Part of a small language model's weights: MLP 768 GELU.
Each number is 128 + 24 x the weight over the matrix's rms, rounded and kept within 0 to 255. Layers, rows and columns count from 0. Numbers have three digits each.

# q: layer 12 attention query, 192x192, rms 0.207, rows 0-46, columns 64-127
# k: layer 12 attention key, 192x192, rms 0.212, rows 0-45, columns 64-127
q0:122124111101107089114138105135118156120163079112152111116099149147122176125123116153130117156123091139133109116154140126113106109114138113107132146128142147126105160148099137146138138154090114
k0:173094128101103138098094104162182153153123129130144055095113135138090138146117113169144095117106143101146130174103140170124109117104166145121149124153133166147166120139120128136171129169089140
q1:127142101107103101123103115107117118144115119080090109130098117108101120089136173159117121103180101175174114136118133118126137141163110134078141123128157119097115136122141131119133089148156121
k1:162104125124132144132112136137131152130115132141116159147144093111183159147140140149129071102120156165156145188118124110142125157118118098116148164117171155066084133106142141115108099117113110
q2:141080141144116130117158127089115141128131129130125105171081142174118182130144142110120138136122126178108113147177100153124128104137135158135163133130109133103153100120155109095160130117155103
k2:146088171119113137149127130089143132131141126148128124146145110118101138155148098150134132119125148179133102127170143151112128149154153132135160118113112097115136141123147126135090115170098097
q3:143104162123135130173131135126135095173144104139155102139129106156099155137109124093138121117144125126157136130165137118155113125128157140103074138121155148155109143109091143167141131123125111
k3:080149120104152111123125143150156119115159132157133153085143149148144162129137159120174146120144133143125150130113123137102126106128149145108115121139164150167119129107138169162104153115122095
q4:104166116152125140095102075122142179141123141134136118106142102123164149084130159124125177112102040140125157108129174099172129180130126067069137125118075160119112186159128085134128192137140125
k4:131169125144107120105116060134155112103094191094160087120125144126104136124131142138081091162120122151101127132151147092185082122141168130122111130140150132073104161128125122134133175146120136
q5:125145133118143138096140128139070196108121139086145134122117101124096125150121097107149150088142110134146117144142130112145106152132095134130157114090133149129128147109141140099105141084119122
k5:169145137121145150114140099123095145138103146092108129115117115109158147084137143172130153164102174158143118074103125137152163127156162124087132124099151185108145083122187124131162135108124153
q6:156171147141103144084135132160138130102117150140116089117107095148130124088129129116121065094118122088108127162181111104085149130130157137100117129112127101131104115152175108106119168130125094
k6:157164132129115111121118115178125093101124135160090143072154132170100133185162151140082089116127121097145140177125114136129137097103147155102128131156136127135138123131136133113124109142114156
q7:110127157135108144089085144126148117168155119146146122176077122146175115073138109122111130123119163115123124123100124081130156134128132118081131168114137172147141115126082105136100145116177170
k7:142138136169083107139142170126130097132118134132181175137102144186174125141098070164096126133102145110066161134134145123095137158161097169136122166128146111126189129153119141132131126151153115
q8:147121103147149101126147137102123128118101142147114117130147155105131112089137135155143120129108128115162120127129145128171155133083138112102134176110145118134162102109140169147084145163082146
k8:133145144093090113087149137108130095134092139130109122121128179150105139108101108089123093083090143095118103123122192121136187159116118127119129184118122143150106152169145151111093152100118135
q9:092087168104096124124176100110120110107111104112135169106147099114150176152087101125116108136175120138173109157106119106135115145155147135102133169118118168116095112122155096125118148118158130
k9:182103121124113112113137108147147155128112121157118128096157130108125159164048103124109119093147142072137123121156125138095132141136142117136163132173132105156096153137135112128116176140094162
q10:176090106137126099160140131134105118134137107138135130126179136157132147135147144129129134104105126124107141152092149153137065153138106174102147141106105116114133140145120118115123115101106126
k10:132111122146078101136129131112051105116119153146150087094137109124110122122177150145140124155131136126162148148165154159117137123124086159126165158098123132108116159109123093091115156099121132
q11:115125135121122096131123173153117078114077122151150116090158104200081132112136108132116145119116134134103146165140125151087148099134096149092121132168177133136118129096154192094176132150131102
k11:145055125095150125092117167131131143118049097106152185097116108145120114103123189125126139144148137138147171147171120153135114117164112128128097085138168098161120133132131144090156189114136118
q12:147088125176097135140141123143119146118155129143112092131114155142097109170144133175102134149113140105179156131111111110127148138106081162114121128150106133138143135107141130120135098132209126
k12:117137095160127138147137119086124108077107109124103093136124127138100120117171158196196139125109132125160178135105123121104152172111116116129140127144114139154122107163128128156105159132134109
q13:120130116117127123120147117128140145117171170125154116141153085121171124095123152080104116129117092105111124153123135121130137104133131121145135118148139150111165111077122166118135095162113136
k13:167119098084153070082109139178128167164147158142136126118137113106165146126169126103115136152129126114107135124120168157134171124180108097097127133118171092142156136123131138112114135123104102
q14:156133115118123140132133160107122127178124131129122114161126180119128084143172137123155139144132082148121177115102122146126113143137102150113153098132140126152098132133146106088142136036126145
k14:168138173134064104140113136096116107126126116162068139169145109207157091101151094151134128147111119131120139125084150180119129143147116128097108102124162136095140083137108158112161137128110142
q15:126155056101128105140119160147117136128121120071135119118133145115122113109111096104138154121136128112157103098095121136118083135109093123144137137134135153110139131180140090134133101117136132
k15:165161113139106110159163117118142124186122124120142123113095082096137124164115147146165141140120145129144141086140147157140092126126114126137095162125133138141154163171134089154182128170159112
q16:140130113088111155138107130135120094156093157141122106151134128078107149115137107129102117106115188139097158114100137139130084168123162122153158099102130124088076107122182130095105159136108101
k16:124161146128116085178130128140134102124138130114126139173108119105161121072096145106121111155154109141131107103077162131183085132140130176127113094104137128119128110101153124165106110149127106
q17:138144130138124119104117119112153177148114119103140094137116173154153087066117124180122132153105139089189108143090166142113134088130111154117160125105117163164101187114127124132140103157126124
k17:122138132121104119081135104106118132125126056176132103141127129172173112149132147167130123111120158132136126130124143136071119134122142130099138141096190135122102183119143126089161128150113115
q18:115115081128122161147180099124145150164102053156155156116141106128129112135105099123128130125118106103097147124101146151093111097067143132129138107146126112135112129112118117125109109125147079
k18:120127146129119130153157109143142115128116070159128134099133117126116151158113121105111126140119122104110173158129130170164118111112143119095100168132131111177139142108089143100118117118111125
q19:121135167127137165136150111115144110098131146105137120147148132171087157134175144165135150150129127146148136165130116125130136157136131073132138101127141143124116138123120094096127148174144156
k19:135102145126171110125149122116136122094177164101162143111151075138150150108147131102141123119069098142136118148121145169143090137115122146186133135114158136117090115123117097108115117176144149
q20:105147121089136148095126164160118112132126147162105148134086120146127150112170126083129109169142102107128110140118131140109108161093176125151141170140118131122122144107142126135116141183137163
k20:092129169142132118122118175149134143099120131170101119087100097122112151134153099112114128184125150122159105120109095103142115127128174126149142137116135159140125082139116135134092180146134074
q21:130169111136108134173122159134125153122127085128112092129096103126107125171140092134153125132151117136135147123093097110118159141117125147119095124167090123162088103089119103097097149134133103
k21:135184139156115139177106185147115106121131099124163126105121114168119136140166118148116101149154126157157098105108138118110119143151161132150135139114135154138097140091118125108115113115105111
q22:132148138139111128111125146100108110147146053129147108130131114123147147092115063110154136123143159170106153149114130115131131090105091107120144161152131061114159078121146083119139109108093130
k22:142119106118143108109120134134126139118097124096075151140093073117158108107174090122153162141173087105086093105156097117121142121101170133110111151169196087142157098095132128097127140145120164
q23:140173123152134107099126119110128141138120185114137111095086132124157125132122127167136078164140138162146117171117142127129121162128082122141120176100096127128135123121117108146126066115105136
k23:115125096134117167101115095117119115145118168122119110108154134156118139120085143095095131149140139111150123121100116146106116122147130131131115141091105119100143112137104112091115104084109119
q24:126142128129141121136144161083141147154119126154101098170115132116126121147104093114156137124147159085109102105133165137127117070185160113142121132130123151112130114171172151125147113100130132
k24:106093114136151128092180109128111145160103090094122128183083126094110126129158124128170130111163134109124129097163217120111119108130173131124134128122128113113086118149154115096155099108140126
q25:108169137152113138154158122150109123165156131134143169116112127111127113105186118105141122165109166159121112142156090145114165115120095155174124148108143091127112125153064151193129164103092113
k25:149146124119085149139090156107136101121164127125140164102122137129123132125113134095146149141073225130103123125151114152149118114124107132120065100125157134101117144117129137148109138126146111
q26:121164166104126130139110183107114101095153126136157105145129142136162087103144142142079109103142141125150187116133149135130107135119139136150150132175117148137079121154154074106117160151131129
k26:043130116103170116122107142149119112136120173111124116176102104080179100094120101147115124113127155098151158099129132137145118118171175107130142162180148111090139161149117122143106145153118098
q27:140099118151157093105115156184134132104168112146115083083151132135161137163157159070087156133108140128130136112131112149116172099138153119146117131149092123130136105133121118120099146092158140
k27:106178160115148130107097102163120135089136154121154103098110133115161142092138165102091138139092176152150120123124142158130174127141159093178100101122116129141148138098117100124141125132132122
q28:108168136171118136100130161115114124118155086109107150135090091112098167092154144120143128126128134134128092092121155148142167153131138113120102112143117172137157160109150155140099110142158109
k28:089125115128116132131145114135103137108109111109110128108098115128094138107113138088162116125127143144092120136130152140116175124095102134097133118129072123141152166136117121160144081123136133
q29:127087103103148154149153139104136123103113166123110159121095158143121142116136146160103141096117123147125080103069134125158149114129096088141136139091170170080145148142159095144159173129139102
k29:130097098113115169109152116102145136123155125118114154145052151102121086098146168100131103081110094116122072115117093145159115091131141095137123158106126121136147186153127101175109162118114100
q30:123179092108118150126169167120161123099104111133119122073062156134177184120140136104087153184099126151097182127074106144130115162136129157127124152147168134108131152114117109163147082142111105
k30:135169079124145127152109113119152154133110150171128131136151106136108163148143135106132167144109097108086126148114117139106159174105126173128145179181138090129162170125156122098125130128134129
q31:165134113154090159104098128127123128143103105117164154118151130137164127117121082090125130139090135131141166129126144161133118105157095130152098138147104154134150138159132119153139116089143140
k31:173151137149138130123090148160141141134134104120122124172127130106101113142138143153098118114143145127133144099155163195164135128147127084176098157143134127168098151132113132130158127118101127
q32:119134122113123133129110157134102143112145129150143088116124134114159070138097111068136144095147116158119192143098121112117161128130078133139113112023171140109149121111134138145099111137133112
k32:138130129114095099162077137096136110125147137098144119101095150104142132142101104094163136117147139130138170110094155088119172116162142152122121126101148150112128153071131161146130121131125136
q33:122112142090144136119091130129175115156103157072133111139163092168162153102138135093140118162116111155166123125140141155147165150070174160124125122144100096121127113151102120095090131113120158
k33:141121189159157106157125150116108120201108161129121108148198111124128147139133123087140117108104128147118150132142153153149159107137142073120156079132106117118175117150111105113088133073110132
q34:157146163047119165128081092139081138117091123114074119121131126166138149120157129130099130103131133097118161175144151131132087116141096157134128134124151103138143159125142128101142096150153102
k34:121112129098139168130176141183085103151102174150094124107129119142123140160138157095112131188111140148150135140112147089134118124104133141124130074132150126173141145133139166128110106162136123
q35:160125115117094130150116087155120118151144143148123132144135127193118135121150159095102161142137173126146102123158146120133180144124132104099136133106151153142104130128142130107175185132126096
k35:186193133131101128125122140135131104169164115148128158144103080113121147114126127109131124113096150134061147120129090101156134072109176099156095147161139140111114122121163071131161160122156143
q36:090150160146075150135116157091135133168151147117145138078135117136131131156107103129128115092114142081141129082137117144128112118121150118103123108110105110093121138141105109155171107104138133
k36:124165104163063157089124137155137118147158161090144176129081107127113165127136145171130096131155158120150128129161096164109123125139160116067153130156095128138097138154109137153118115107140075
q37:087173099130152165090109088148141130132139096112133141126171138194126165126142137157129121113126133111159133086126108113120073144133145128131160117115096152150099121107153153134154082118123156
k37:142148085161140129111153111107127159136080094050101134105117204183099160120141110122093107120113108115137122109110128131127079117143151087140127118114141114144106151118136062101132094158078131
q38:116099143112129136153114115117094150092105119175140167152093086128143147175135068148152160087126139135106156118130101143128119080125143145137122117159142125123102116142115137117130099154130102
k38:149105141118130152142068119133116188069136116189104162172134124112110090120131117170076127061104143096103142096114132101135139090103131126113112105127100162164112173145097145142133074136163129
q39:109137129096126128123154158097138140139095163139094177109140110169180096099147093155115151103149105129154177124136095113104081120147139178102116164111118137153135116093093176096149098150159143
k39:130128118101148137140115139068149105140099159115116148171121137129142164126167127136101158191129104134152095159126111074122095117112119135108127145150117169170113175194152125144189111157091118
q40:161102110147129133115109133072161157130157100170154121110124113081127102143135118149116108106140151113162114156134076128096134149137187113089119096108117152147128104152112129137166173086121121
k40:139190094126173116109112133121126157145120110132157113127115130117109134125144124129118149120130126091134110140123120165140166167101161122139070157151116137120128110084147150133102118135137124
q41:172117138145146090082109121143162151101126128134124165127138127142093154139119133131152164113161155134093167135149158177127138154144091136149107108108165150092127103117131118171126128181134086
k41:134136125146139107077143122110175156143135103137149115149142172137103136144122123109094135173142168104139152077114118151146192088119127155149150141143124153107151129128146125169100136181098097
q42:148128081160131106118163140100150136131155117113106099151157119119133114151124125124152093168108182129126131091079157119125138139121107153143123087088135124119120131133141158120110189153136112
k42:148173077130142078169110132137175128140102134121136145117108116159114105174151152130136123149123149121120167117065146143151137149069152149137158104112138096120119139140152129124168144117153146
q43:141128138115118089110160101148160112130154136073131123120153114126098174137109152129122132123162166179148096131122132122147080128172129140135148120150123145157119131116166075150146132114118141
k43:128119103141139105155123102159127129099114157111074126121169124137101143133131161149125145145154116127124144090182138165140112136101149093164164129150179145117113081080132125162102130103138176
q44:129127147180135139144123071129137148112112114078116114116091143118133087093103125134145167144116142143122110133123154172171127146102142161115088131123114117146111132139142159118118138117110166
k44:155176177113143077124126123126132153095108109136111105099071157140135106114104120139138128128121103115129150178135162089121125140114144170148152135162115129155160107183135104099082089140122155
q45:127097136108174128117148073111122135143134128107105110150135139110145121100125138127111141163113119133131164077130145094095151134090143123193154181119143141131097148131130185101151093105113165
k45:168122177093153118148118105093107132148152104100192097129130131098103154135111146109138106117116142118114179148141114110096119092090125131140150169104151127083092152094114144130127123123145154
q46:109120109167187135181113073155111119127141155106157117144109148146123157132128067097089123155087141124123095135133147145136104129148151127131146136128146136156114083125156144092116141079144123